Weights of a small transformer language model.
Size: 8 layers, 3 heads of 32, MLP 192 SwiGLU, vocabulary 1024, 1.59M parameters.
Training: a variant of Muon for these matrices, 3650 steps.
Each number is 128 + 24 x the weight over the matrix's rms, rounded and kept within 0 to 255. Layers, rows and columns count from 0.

# layer 2 MLP up, 192x64, rms 0.181, rows 99-133, columns 0-63
[[170  98 134 127 122 115 121 117  95 110 147 102 145  92 136 137 138 137 125 133 114 112 128 143 122 138 128 116 164 132 140 137 149 132  84 126 100 125  99 127 147 109 120  89 145 151 140 124 135 106  96  73 125 140 133 123 127 157 143 113 142 125 110 139]
 [125 129 128 107 142 102 108 100 127 136 128 146 124 150 138 111 159 167 136 121 119 155 163 131 123 150 130  90 107 101 102 183 101 118 120 129 136 107 136 113 139 192 149 153 149 123 139  93  94  73 138 155 116 106 138 116 148  90  94 141 123 138 120  96]
 [125 138 125  95 130 131 132 158  96 157 111 113 145 130 132 145 130 111  98 164 131 127 134 148 150 179 171 163 175 144 135 118 127 104 175 165 127 134 121 166 154 133 130 117 135 103 104 111 173 156 179 179 137 116  84 185 132 119 112 130 135 134 123 118]
 [153 151 154 145 114 124 152 155 119 144 116 122 110 162 119 152 118 132 153 144 116 116  95 164 121 138 133 139  87 159 101 130  94 114 130 121 142 121 135 133 155 169 120 180 128 115 145  69 163 120 132 114 123 161 131 166  98 138 140 109 149 158 107 163]
 [ 91 132 139 144 118  95 112 143  82 120 189 169  96 118 104 106 115 187 108 127 141 108 116 148 120 132 126 110 131 110 140 142 128 104 152 109 161 142 139 126 132 125 148 179 120 135 114 145 148 108 141 145 150 105 134 152 112 151 160 140 126  99 159 135]
 [158 142 138  96 124 125 111 177 141 125 113 113 110 162 137 217 130 184 118 117 114 110 115 131 126 127 122 116 154 113 131 142  96  73 124 128 104 124 123  56 110 130  82 135 167  93 139 125 124 133  86 120 156 145 142 102 146  95 114 130 183 123 124 152]
 [139  95 123 149 116 116  86 143 176 119 175 134 142 127 103  83 131 118 146 172 132 108 141 123 138 144 116 123  88 135 201 151 159 174 123 128 145 165 153 118 142  76 153  99 159 105 117 107 142 123 135 127 107 126 147 106 120  84 125 137 150 144 123 108]
 [141 122  93 166 123 118 100 110 145 132 158 110 146 163 173  83 146 121 113 166 121 146 128 116 152 103 149 109 119 102  94 145  90 181 112 123 135 150 121 135 172 183 125 167  88 146 118 141 108 120 148 110 132 166 104  96 143 118  87 122  94 107 145 128]
 [ 55 166 159 123 128 100 119 174 140 124  98 143 167 135 103 133  93 126 143 131 121 145 108 139 159 132 136 159 125  95 128 138 132 130 109 132 114 136 141 137 121 128 153 122 114 141 145 145 157 109 117 164 137 148 136 165  81 130 152  94  91 116 112 116]
 [130 115  87 147 146 101  86 122 108 183 110 132 130 110  84 110  83  97 149 110 147 142 105 139 125 119 119 158 149 108 106 124 129 136 137 140 122 136 136 129 119 109 129 102 114 174 110 146 117 118 162 151 151 147 118 116 101 172 131 114 140 156 119 138]
 [173  96 122 129 129 120 106 133 140  80 162 150 111 151 116 131 133 124 109 141 100 126 124 109 119 110 108 126 163 181 133 118 128 124 138 138 133 143 105 137 137 131 181 146 138 105 133 136 131  94 117 150 131 163  82 132 165 137 109 179  94 123 165 103]
 [114 102 131 160  96 168 137 100  71 176 110 141 101 144 152 147 138 159 161 123 111 116 135 133 141 114 108 149 126  93 138 131 160  93 161 138 129 129 111 134 129 151 154 122 115 130  76 119 148  79 112 127 164 152 124 118 170 128 137 156  96 114 111  91]
 [128 115 104 106 125 121 122 121 146 120 107 101 139 125 127 112 123 121 160 112 117  90 144 109 100 140 175  91 153 128 142  81 160 143 167 110 102 148 123 157 161 114 106 143 107 171  79 152 126  86 109  90 158 112 109 122 101 122 119 159 145 117 132  98]
 [111 109 107 112 100  96 125 145 149 116 127 150  65 138 150  74 134 125 115 136 124  97 115 171 136 121 120 127 141 168 101 128 149 108  78 138 138 168 101 125 116 135 130 129 110 139 160 122 131 120 136 146  98 137 159 122 131 142 133 131 121 100 143 144]
 [113 108 127 143 136 130 138 126 105 138  80 129 129 135 148 171 145 149 147 106 111 137 108 148  94 153 118 141 115 135 146 124 133 168 109 112 178 132 159 110 112 143 133 157 146 108  86 119 133 145 140  86 143 170 100 110 112 127 120 119 134 148 138 126]
 [146 117 125 114 104 176 154 118 114 146 104 113 113  74 128 145 160 151 167 136 108 173 141 136  91 148  80 150  95 126 140 119 109 124 135 149 137 130 160 142  92 140 113  99 122 117 133 135 134 124 175 139 120 140 153 155 127 143  69 131 125 108 115 166]
 [169 140 176 117 166 126  87 136 151 112 146 109 140  95 125 116 102 153 145 117 123  97 147 126 134 132 140 102 150 134 128 110 128 124 133 141 156 125 135 119 130 151 108 144 155  95 104 125 144  89 103 108  89  96 112 129 135 130 111 118 138  80  88 128]
 [105 124 115 112 116 114 113 159 136 141 100 109 126  94 100 122 162 136 136 150 140 169 110  98 124 135 123 112 131 109 129 155 131 164 145 104 147 112 100  83 110 130 148 115  95  89 139 124 130 115 116 110 138 116 133 161 144 101  83 143 137 177 154 137]
 [152 178 177 122 136 120  98 143 159 101 167  91 131 138 148 118 134 108 127 145 142  85 162  92 123  95  91 123 154 165  86 129 107  83 148 124  91 112 126 114 136 123 122 115 149 182 139 150 116 113  85 159 134 131  94 159 123 131 150 172 114 111 117 143]
 [125 111 102 145 102 140 132 138 145 151 116 103 120 103 152 140 163 158  86 162 144 111  77 103 139 111 152  82 144 142 183 132 100 143 142 146 114 113 128  94 112 135 137  97 132 136 124 121 130 146 116 129 171 125  80 147 149 126 122 116 133 133 103 103]
 [124 132  99  94 144 185 135 149 106 120 136 119 124 157 121  79 115 132 122 103 170 163  94 129 169 119 176 100 134 117 126 123 113 161 168 150  65 130  88 138  99 131 113 122  79 116 152 123 122 123 125 106 115 128 101 137 141 149 117  80  98 138 106 132]
 [ 89 121 124 142 108 135 145 128 141 128 151 139  89 123  58 158 132  97 153  86 135 140 126 148 135  91 169 112 137 177  81 106 111 128 158 150 109 137 121 157 138 163 142 145 118 127 119 136 146 108 133 185 141 144 131 146 178 118 123 123 160 135 167 103]
 [159 153 130 131 123 139 120 107 109 110 101 151 111 143 114 112 135 127 150 113 119 126  89 138 145 121 122 103 143 174  99 133 150  92 129 141 118 151 133 111 122 102 133 125 187 130 142 144 164 129  66 133 127 127 115 139 115 149 179 133 113 162 122 115]
 [101 186 116 125 119 103 148 147 145 121 136 151 126 177 106 139  78  87  98 144 117 130 151 138 132  94 145 141 106  89  95 110 167 112 117 140 136 111 118 146 132 140 130  85 137 154 100 142 110 136 120 125 171 108 158 158 132 168 131 130 101 156 125 106]
 [137 149 124 112  94 121 138 103 139 141 170 107 138 159 148 129 176 138 149 115 143 130  95 123 150 128 117 115 107 114 126 165 101 141 153  66 137 164 112 126  97 143 121 114 150  79 123 136 130 136 101 163  93 138 154 138  91 154 161 119 132 141 110 169]
 [121 145 107 136 131 112 115 133 113  95 154 163 109 118 111 141 156 150 155 123 139 152 129 146 139 122 126 127 128 138 114 138 145 110  85 135 177 103 144 122 131 152  96 118 115 120  96  74 142 148 126 134 145 125 132 140 108 108  96 133 131 156 142 124]
 [118 106 101 150 135 129 136 120 119 125 123 109 135 131 163  84 208 157 118 142 139 119 139 118 133 135 141 117 109 152 124 118 120 143 149 152 151 162 120 136 129 125 143 156 157 104 148 122  81 108 130 118 120  79 155 132 142 105 147 167  79 164 119  65]
 [ 84 122  85 124 138 124 111 196 120 123 116 139  93 109 136 105 179 110 160 118 113 115 128 128 126  94 123 150 126 124 197  81 114 116 110 134 121 115  88 120 185  96 148 158 118  91 136 143 132 120 100 102  74 150 126 146 147 128 149 154 128 164 123 168]
 [124 138 126 110 196 133 140 142  90 105 113 133 159 135  91 130 144 156 150 147 125 142 151 138  97 102  98 165 136 106 129 122 116  79 137  81 154 130 117  87 129 126 119 101  83 180 166 147 133  95 134 150 100 114 136 103 117  85 107 165 127 112 160 139]
 [ 75 108 150  99 120 125 137 161 145 149 149 154 137 142 101 117 139 127 128 128 172 132 159 131 138 123 144 105 105 105 132 109 136 102 108 156  84 150 105 152 151 129 124 154 137 142  78 119 103 115  86 104 139 133 139 155 149 197 151 160 143  94 141 116]
 [100 104 141 144 122 121 124 118 101 116 119 172 125 134 152 148 126 126 124 118 139 141 120 129 148 129 106  83 157 156 115 111 141 191 150 144 173 141 150 102 146 137 117 137 145 134 149  80 167 122 126 104 150 149  92 177 156 115 145 120  95 121 155 142]
 [118 137 128 116 119 125 118 135 113 109 167 126 137 112 139  74 168 144 125 122 106 114  99 118 132 120 118 129 136 148 114 119 112 133 116 121 159 132 118 108 131 107 167  99 133 134 117 142 101 132  99 122 144 103 123 139 149 160 109 134 151 145 135 147]
 [131 155 130 143 165 121 101 128 117  99 125 114 174 115  97 121 126 102 132 116 144 141 129 123 158 115 163 122 148 126 157 126 157 130 149 138  86 103 138  70 153  86 127 128 158 114 127 122 128 119 133  90  79 124 100 107 141 122 144 110 117 145 115 120]
 [ 78 171 160 126 157 145  86 100 108 124  90 126 121 147 161 134 121 107 117 115 155 140 135 157 104 163 123 138 128 141 157 134 142 151 112 148 151 135 106 150 113 150 109 132 162 135 136 132 114 101 137 159 155 151 106 141 162 105 125 157 127 134 120 140]
 [152 134 113 148 133 143 105 128  95 108 161 128 131 141 139 123 123 138 150 176 106 115 106 115 125 129  79 142 114 146 102 127 102 111 142 122 147 166 146 130 126 180 127 117 135 138 134 188  72 160 128 122 139 132 121 104 137 167 122 105 148 161 124 140]]
# layer 2 MLP down (transposed), 192x64, rms 0.244, rows 99-133, columns 0-63
[[141 159 100 133 103 139 142 161  88 115 159 121  95 135 122 119 129 120 146 124 120 108 137 121 132 129 130 158 132 135  99 138 124 121 118 125 108 194 139  93 110 143 139 160 120  97 149 149  90 158 126  68 178 147  96 103  96 126 131  88 121 147 154 110]
 [160 130 122 141 130 137 112  91 108 122 133  96 106 138 101 114 156 114 146 135 143 150 104 166 115 100 152 121  92 115 103 122 107 111 141 128 115 132 130 113 133 131  70 155 127 149 183 132 180 140 100 143 118 152 155 114 109 125  55  82 110  96 106  98]
 [143 128 142 122 105 136 159 140 176  71 157 145  73 162 134 104 173 104 153  94 155 115 125 103 123 166 122 104  57 141 124 153 126 114 123 111 140 144 135 157 145 137  94  66 111 156 137 106 140 127 138  94 154 161 152 151 118 121 123 133 112  89 158 106]
 [143 134 108 159 142 142 153 142 114 159 118 164 143 127 123  86 121 102  93 105 117 151 123  89 168 105  98 146 144 112 105 110  99 130 123 114 148  79 134  99  76 119 121 106 108 138  88 149 112 151  94 158  87 137 117 136 102  99 115 114 118 102 141 143]
 [ 88 127 185 140 114 109 121 132 112 144 110 139 129 145 110 100 129 133 121 122 136 169 168  77 105 114 115 151 139 131 159 114 103 133 130  91 126 160 164 121 121 111 104 110 153 145  81 127  78 148 118 113  95  98 148 112 110 170 108  95 100 108 130  89]
 [132 118 145 163 165 126 143 122 102 136 124  86 192 124 109 165 115  82 142 123 114 146 190 135 129 111 123 123  76 107 150  94 126 109 135 108 165 129 102 140 106  79 126 124 103 164 136 144 159 161 118 140 162  83 115 128 111 149 124 107 152 120  88 147]
 [132 116 164 126 120  92 162  95 108 136  77 139 128 131 140 166 104 134 128 132 164 166 141 133 144 154 125 111 139 133 120 137  61 120 101 122  95 158 127 165 163 178 107 145 111 180 115 122 127 117 101 133 130  87 140 135 136 145 103 156 116 177 135 152]
 [136 159  62 135 114 148 122 140 127 151 168 158 160 135 144 152 145 136 140 140 139 108 141 128 100 112 113 126 123 161 161 133 148 106 149 159 129  91  78 144 156 144 115  98 135 139 140 159 168 173 118 104 105 134 124 153 108 111 142 121 111  96 135  79]
 [140 134  61 114 114 116 122 144 115 126 136 161 131 145 125 139 129 171 121 161 114  69 110 152 127  89 144 113 133 145 141 110 144 178 142 105 134 103 103 126 149 144 155 101 134 117 161 118 151 123 143  97 129 112 157 156 141  93 130 149 134 116 149 121]
 [119 163 166 131 144 144 166 156 108 134 167 133 154  97 165 153 128 155  70 177 147  96 122 103 125 162 160 139  78 124 116 122 118 112 120 122 129 137 142 145 154 128  79  85 153 117 139 117 142 105 136 146 107 137 147 151 137 118 140 120 127 121 123 114]
 [125 166 124  95 123 121 146 126 109 162  76  93 124 117 146 130 141  94 151 127 144 139 121 155 153 134 105 145 152 157 106  97 122 102 109 145 111 104 154 134 119 114  91 118 178 155  96 111 131 166 101  97 106 117 112 117 106 107 154 128 108 142 159 149]
 [121 134 119 113 106 124  76 125 147  96 135  98 195 119 141 114 145 120 106 118 118 124 107 125 129 129 142  98 109 121 126 157 112 134 137 104  99 134  91  99 137 118 133 133 112 159 155 151 110 171 114  97 113  82 108 122  55 176 131  88 148 108 143 128]
 [102  86 147 122 166 135 119 123 180 174  95  98 155 141 162  99 108 146 167  97 128  95 129 155 134 140  68 104 138 159  93 160  74 159 157 112 133 140 128 157 125  98 140 181 113  94 167 138 164 105 156 111 124 138 101 126 117  85 150 117 185 136 130  91]
 [139 163 126 123 118 160 126 113 134 145 116 132 117 105 126 145 103 138 107 136 139 140 131 145 126 134 114 121 128  98 136 137 128 104 142 114 140 106 153 136 146 135 141 159 101  93 113 124  99 139 119 111 100 143 163 129 148  61 122 142 147 143 133 145]
 [166 146 123 147 133 120 113 146  92  87 131 121  97 146 129 141 103  90 127 126 131 135 137 131 164 109 105 163 153 116 155 139 115 113 128 119 107 144 133 116 133 117 152 107 151  97 137 112 131 117  67 148  91 149 142 126 105  85 111 169 113 162 157 163]
 [ 72 170  60 101 121 133 124 181 170 111 151 111 119 132 127 117 105 113 117 115 163  95  90 144 155 136 124 155  95 114 116 120 122 111 134 156 156 125 104 136 123  95 125 147 115 130 135 123 140 112  84  87 142 106 139 119 105 108 144 101 150 163 122 109]
 [166 128 120  77  94 164 110 145 116 151 143 121 166 132 127 111 133 134 114 149 114 117 102 166 176 123 137 160 136 130  95 134 163 178 130 110 136 128 149 143 131 118 116 150 116 133 140 147  89 121 121 133 160 105 104 135 134 148 123  98 146 139 160 117]
 [113 102  90  81 104 140 121 143 133 147 106 106 120 116 140 125 122 124 154 155 116 134 120 100 128  99 126 141 137 122 107 140 140 169 149 127 159  94 106 116 160 102 151 109 112 105 127 151 137 121 107  68 121 151 125 121 135  97 141  73 178 131 126 175]
 [129  94 102 158  86 112  83 123 162 169 148  71 128 151 116 121 114 123  82 104 127 109 149 163 111 156  98 132 123 157 106  91 110  91 123  88 164 140 124 148 149 128 102 137 113 110 134 118  78 112 105 135 151 150 130 131 176 132  95 166 122 137 113 141]
 [155 125 115 147 101 149 122 138 135  89 147 168 123 113 133 151 102  86 143  80 149 146 126  94 135  89  93 175 116  83 106  99 148 148 120 131 133 136 155 107 140  81 159 169 105 131 143 155 135 127 148 148 137 140 109 142  99 135 100 164  99 107 158 129]
 [ 99 183 123 104 100 101 144 120 110 152  99  99 104 155 125 114 105 149 127 170  86  82 110 114 126 111 101 129  72 180 151  83 171 117 155 131 113 159 131  98 169 137 154 128 144 130 118 112 128 147 132 151 172 144 150 125 101 104 132  99 114  93 131 135]
 [110 143 139  87 139  95 109 123 137 125 106 103 142 153 164  88 136 163 106  86  72  96 121  81 130 152 148 149 105 110 161 142 116 128 125 136 130 121 122 150  73 163 120 156 142 153 109 135  96 141 121 145 131 121  82  97 153 117 142  93 158 166 115 119]
 [118 115 122 104 128 166 110 139 150 118 101 105 161 123 148 154 126 136 107 192 158 119 153 104 168 152 109 128 127 117 103 129 143  96 121 144 152 133 109 147 119  97 106 139 104 176 152 147 186  81  95 122 114 130 156 106 116 146  95 133 131 172 127 113]
 [126 135 123 137 107 112 140 137 125 116 167 147 152 100 149 142 125 167 130 142 148 159 139  83 108 144 145 115 137 101  76  96 116 129 131 102 172 154 113 168 106 125 111 135 109 145 154 134 106 154 132 119 112 136  72 154 139  69 127 122 119  95 113 116]
 [127 122 138 135 176 101 105  86  93  82 133 126 179  96 123 143 126  81 119 134 102 138 134 129 104 116 142 108 160 154 143 101 108 144 118 157 139  96 142 134 152 142 129 139 142 158 156 130 122 111 130 122 155 176 127 133 152 123  97 107 121 142 128  92]
 [169 119 115 109 118 122 149 121 137 155 127 147 142 107 132 146 168 117 135 148  95 132 110 142 118 116 138 166 138 132 127 118 126 119 138 104  75 137 138  98 145 145 122 116 126 133 120 167 135 129 129 119 142 110 150 135 108 156 137 105 121 124 127 114]
 [124 116 126 144 104 123 115 116 124 131 104  90 145 139 155 124 171 135 120 170 164 126 131 127 119 146 105  82  98 135 167 100  97 102 114 125 143 154 128 147 115 163 119 125 119 132 161 131 126  99  95  96 109 106 118 195 134 124 140 158 100 157 112  87]
 [133 128 135 110 104  72 152 171  97 119 119 131 137  77  88 126  91 151 155 156 113 142 126  80 164 136 153 113 127 124 101 157 133 109 130 134 153 117 144 154  48 111 123 120 141 205 158 154 107 131 156 145 158  84 104 126 136 139 102 142 123 101 149 118]
 [168  77 138 138 114 130 118  93 137 151 162 132 175 118 135 155 106 156 141 126 130 175 110 138 142 123 103 127 137 128  98 122 130  96 117 117 160  62 115 100 121 151  98 185 199  94 132 135 136 101  89 124 144 107 145 113 113 109 118 118  73 155 141 140]
 [136 132 141 140 139 130 110 166  64 154 134 132 140 100 123 118 137 118 110 147 179 149 110 106 126 143 136  95 117 162 148 103 138 135 101 140 100 165 134 127 143 107 115  97 119 121 114  77  73  89 124  81 155 132 117 141 123 159 124 119 133 146 154 130]
 [155 115  99 172 152 117 122 121 156 118 117 114 142 119 125 133 183 149 164 133 147 114 141 169 138 152 151 171 138 184 145 119 120 107 136 134 124 121 158 153 114 136 138 154 103 151  97 164 116 147  54 136 116 124 102 115 100 144 104  93 121 135 150 129]
 [136 141 153 161 144  47 142 136 106 129 118  94 124 171 122 118  94 109 139 119 145 136 142 101 141 124 104 171  96 129 131 117 100 144 127 146  83 143 119 130 151 146 142 113 144 120 110 117 114 151 138 157 152 171 170  93 136 137 109 119 107  89 148 120]
 [176 100 116  99 119 130 126 126 173 148 111 134 137 139 135 132 119 172 136 117 152 137 111 134 154 164 128 166 145 124 129 128 115 120 157  91 108 146 132 155 102 153 134 129 151 118 114 115 118 113 154 129 120 147 137 142 147 105 132  96 137 127 130 108]
 [126 127 125 133 120 114 112 128 133 145 128 156 137 102 123 156 155 128 130 144 124 118 122 101 152 115  93 122 114 121 119 114 113 117 146  62  97 108 229 114 126 170 141 142 124 147 140 136 128 127 141 126 146  90 135 146  83 111 106 143 152 116 141 151]
 [138 151 142 110 108 117 130 119 136 127  72 139 104 122  96 126 127 113  80  63 149 160 146 131 147 177 163 140 114 114 178  90  91 116 153 163 110 108 127 121 135  93 103 131 134 111 124 100 192 113 167 141 130 111 119 125 129 119 136 104  96 121 155 111]]
# layer 2 MLP gate, 192x64, rms 0.183, rows 100-134, columns 0-63
[[151 149 151  88 144 160 132 123 107 163 138 136 128 173 129 125  93  94 108 156 114 151 130 110 101 168 128  81 151 127 123 162 139 126 104 121 109 124 152 112 155 137 121 153 167 131 121 121 143 117 154 135 118 114 159 126 138 118 101 112 146 109 111 104]
 [122 129 167 182  76 121 113 169 132 126 133 174  76 131 118  99 105 100 139 102 169 121 119  86 135 129 119  95  85 162 129 140 137 151 158  94 115 126 139 144 129 137 130  89  98 140 130  62 113 113 134 133 108 123 121 165 131 123 146  97 115 100 139 105]
 [ 93 142 124 162 128 155 162 154 113 158 111  86 157 139 133 111 110 118 103  93 125  84 110  96 138 148 118 147 118  66 132 123 121 125 100 163 114  98 138 125  47 144 113 144 106 124 118 138 104 141 148 137 105 131 122 134 160 161 110 125 111  83 118 105]
 [123 131 148 157 108 135 107 141 166 105 118  86 149 140 125 129  65 139 143 138 120 117 149 177 113  85 155 104 130 158 148 166 106 155 124 147 150  83 136  95 142  96  98 125 123 129 104  86 120 175 160 103 141 138 130 116 118 133 151 109 148 127  85 134]
 [108 151 143 152 143 118 126 107 173 111 160 113 117 169 129 159 110 132 131 126 123 117 162 104 146 161 121 102 127 152 114  76  87 138 128  96 115 105  85 109 140 123 135  86 126 139 138 123 142 155 127 137 160 122 103 137 145 145 128 110 140 139 122 134]
 [118 108 162 132 156 133 112 155 139 102 179 136 130 126 136 143 123 173 124  77 111 136  91  99  95 141  79 136 104 154 140 120 177 130 140 186 123 121 103 131 138  98 152 103 114 138 134 103 160 106 121 132 125 131 112 147 150 147 153 123 138 104 149 159]
 [ 51 124 131 116 145 126 132 153 133 119 150 109 157 126 142 116 123  91 104  88 108 119  94 125 166 169 124 156 185 129 122 142 120 118 105 136 134 133 170 118 129 134 114  90 141 137 186 122 135 138 124  93 168 133 128  82 122 141 143 146 102 173 120 126]
 [ 97 109 157 128  92 105 152 113 144 151 137 120 104 175  91 149 117 151  97 119 172 147 127 105 115 153 154 148 122 112 123 119 132 137  92 106 115 123 127 141 167 137 158 123 109 154  98 167 129 100 116 124 147 145 113  75 104 142 105  96 103 147  85 110]
 [164 174 139 138 111 108 111 165 106 168 137 119 113 168 135 131 125 136 140 138 146 109 120 102 130 117 132 160 161 112 110 122 127 144 107 135 137  98 115 150 128 112 111 105 145 144 139 138 135 169 107 129 171 156  74 149 138 107 117 173 101 121  74  96]
 [114 126 161  94 123 143 123 141 127 132 129  90 109 117 105 135 119 158 145 120 155 111 128 152 116 125  99  96 153 118 116 147  99 138  94  92 109 101 118 104 127  75 128  96 134 156 126 132 101 167 103  82 113  89 161 115 127 162 142 172 122 164 130 127]
 [115 138 154 113 150 114 125 129 157  98 104 131 121 112 140 118  95 106 113 142 127 138 108 149  96 148 139 135 143 154 117 139  90  82 112 125 131 119 145 111 144 157 130  88 124  80 107 164 110 101 114 122 146 188 138 165 107 106 163 108 152 127 103 120]
 [122 149 128 137 133 131 141 167  58 114 161 109 144  88  67 158 116 115 113 136  74 186  99 144 123 124 158 126 148 115 167 118 144 122 100 108 153 135 162  92 154 142 134  89  92 138 152  98 133 147 137 171 108  78 186  96 135 144 102 144 109 134 129 164]
 [115 132 131 134 129 115 114 151 135 139 150 129 130 102 126 112 114 166 132 112 132 127 133  88 116 121  90 135 137  66  97 138 130 149 115 122 139 158  74 126 127 114 125 139  88 115 128 142 128 116 122 131 137 160  99 130 161 112 161 149 134 104 130 165]
 [162 111 129 155 109 124 107 133 113 147 108  90 154 142 115 155 118 138 145 143  84 113 138 144 125 120 127 136 127 159 147 123 169 148 127 142 139 174  99 118  81 130 140  93 134 143 165 140 115 109 129 138  91 102 122 176 126 106 136 133 112 137 129 145]
 [103 114 123 175 137 135 166  75 127 183 155  95 177 126 114 129 128 126 142 146 113 110 154 152 133 141 138 107 155 103 146  89 192 125 138 159 125 103 152 166 151 150 122 158 127  77  90 135 108 177 174 109 101 159 119 115 105 127 148 135 155 158  99 129]
 [123 119 123  93 125 131 122 120  82 155 160 103 133 142 113 173 142 157 123 113 130 136 160 136 181 141 121 153 160 136 114 132 144 118 166 140 142 117 152 117 115 120 140 107 115 134  99 149 154 147 134 128 113 118 134 133 123  99  84 151 116  85 135 114]
 [143  95 122 166 153 108 161 130 121 154 149 121 104 151 135 119 173 101 106 101 128  81  97 114 104  82 160 164 121 143 164 103 137  96  87 101 161 101  98  47 116 154 120 108 141 122 149 114  98 111 153 101 139 121 164 124 113 135 129 125 110 154 157 116]
 [151 132 131 170 129 138 130 136 116 112 132 128 139 168 141 132 126 123 140 145 140 114 124 143 109 135 119 159 154 127 120 110 126 119 163 104  62 181 116 122 122 135 160 121  96 171  97 132  90 154 129  87 121 129 126  99 135 151 119 146 162 155 140 110]
 [129 135 106 122 100 122 174 126 124 144 162 123 115  87 129 138 152 198 131 167 161 124 137  96  98 119  82  97 159 141 156 158 133  92 113 141 125 158 134 105 119 115 162 128 180 133 116 121 108 104 111 138 144 146 119 149 100 200 145 133 122 135 122  96]
 [109 145 143 151  82  79 148 143  98 116 136 112 148 170 198 143 121 123 165  91 105  94 126 121 110 101 125  87 171 160 155 103 146  76 108 126 165 145 172 105 129  83 136 138 134 125  93 106 103 149  97 130 135 153 179 129 133 165 151 139 110 118 124 140]
 [110  78 145 124 140 152 187  94 161 110  63 113  99 164 168 134 104 102 139 135 115 147 122  78 148 144 127 176 103  95 164 117  94 117 128  91 139 170  89 134 113 146 171  69 155 129 140 115 107 194 128 154 150 111 118 135 149 121 134 113 159  92 130 119]
 [142 124 112 149  85 149 128 167 138  73 141 122 104 150 107 107 132 129 109 140  87 118  98 173 125 135  85 128 126 156 110 165 112  98 150 171 142 140  92  93 149 118 118 143 147 138 115 121 137 129 101 132 137 132 111 143 120 137 140 119 137 153 124 124]
 [165 149  82 148 124 119 158 116 169 114 120 127 144 147 163 140 121  97 169 144  90 154 149 123 150 133  90 187 129 168 150 161 158 146 107 108 138 131 154 143 137 131 108 130 104 151  86 148 109 131 136 109 152 124 109 134 133 138 115 103 128 136  81 157]
 [108 118 109 129 106 163 145 117 111 187  81 113 195 153 118 122 114  38 127 116  91 118 127 128  98 109 143 121 161 123 121 130 141 134 127 177 112 149 126 149 114 104 123 107 156 112 109 132 147 107 104 117 138 132 114 125 120  94 122 116 129 152  90 126]
 [120 121 136 109 146 103 120 111 104 125 130 105 130 116 132 131 138  99  89 124 127 130 169 108 127 144 146 127 101 122 132 143 133  99 104 128 180 145 116 129 109 147 128 121 121  99 138 114 121 141 156 130 107 139  94 107 144 122 132 130 127 176 128 129]
 [105 144 112 118 124 143 119 100 145  89 106 150 138 138 126  94  90 115 150 149 101 133  97 149 172 125 105 118 139 163 156 178 129 159 107 129 112 152 141 123 113 151 135 171 107 108 130 124  98 131 126 144 136  72 116 150 123 154 134 127 120 114 132 144]
 [146 147 131  90 153 138 131 120 161 112 138 126 133 129 118 113 138 105 103 140 182 134 157 126 154 110 143 116 122 146 125 142 175 125 118 146  61 151 143 135 125 140  89  99 111  80  69  85 119 112  85  97 134 146 116 145 114 139 120 100 111 158 103 120]
 [129 206 148 155 117 165 138 143 117  59 122 130 169 155 115 126 158 131 134 136 172  63 135 144 158 191  79 148 127 121 137  99 108  97 155 118 115 178 120 142 111 130 104 117  82 157 122 102 123 116 168 119 131 149 116 109 152 121 108 117 128 114 132 139]
 [150 123 137  99 102 121 122 107 125 127 169 100  93 122 140 116 173 145 149 125 135 104 115 161 142 146 109 137 104 140  96 173 133 150 180 123 141 137 110 104 130 178 155 116 147 137  92 129 148 154 113 150 143 121 140 143 119 138  93 148 137 141 144  88]
 [103 121 146 110 135 116 114 128 142 155 163 125 150 144 132 126 132 124  74 152 138 111 176 149 123 153 106 139 132  61 144 160 116 113  97 109 162 141 160 125  99 128 104  88 136  85  98 132 126 121 115 135 100 167 135  96 113 137 153 122 128 151 114 127]
 [109 121 144 152 145 122 122 126 114 154 115 129 112 169 116 163  55 128 119 120 173 157 179 114 133 114 139 111 131  87 144 141 125 108 133 113  94 120 131 149 103 157 107 140 110 111 153  92 140 121 164 158 129 134 132 120 132  92 154  92 117  96 129 159]
 [157 114 146 112 170 120 106 128 175 111 100 119  75  78 134 149 142 129 116 117 114 111 140 140 122 121 145 141 135 154 141 113 106 149 162 125 120 131  70 135  94 105 161 142 117 127 115 133 138 113 137 135 153 109 126 111 144 134 116 124 142 122 171  91]
 [103 141 139 160 172 134 142 126 130 155 145 137 127 134 173 135 122 119 152  86 161 135 129 148 103 100 110  82 107 143 165 106 156 123 142 119 129  87 154 127 149 176 124 122 127 150 149 117 107 131 141 127 161 100 158 118 135 145 128 153 125 167 119 126]
 [109 144 174 100 145 110 172 145 115 128  93 133 130 114 142 103 120 143  91  63 195 149 157 142 128 137 157 116 127  93 117 119 163 159 147 173 123 157 141 117 131 125 133 145 149 123 107 146 190 101 120 127 109 145 151 115 116 116 118  71 143  80 179  79]
 [156 179 161 105 137 135 103 120 142  94 160 145 109 162 124 151 155 127 131 104 126 104 141 154 120 139 158 159 168 114 109 165 145 132 124 141 109 134 111 139  84 166 148 120 122 122 119  87 153 113 164  76 147 193 163 151 153 117  89 133 106 176 117  91]]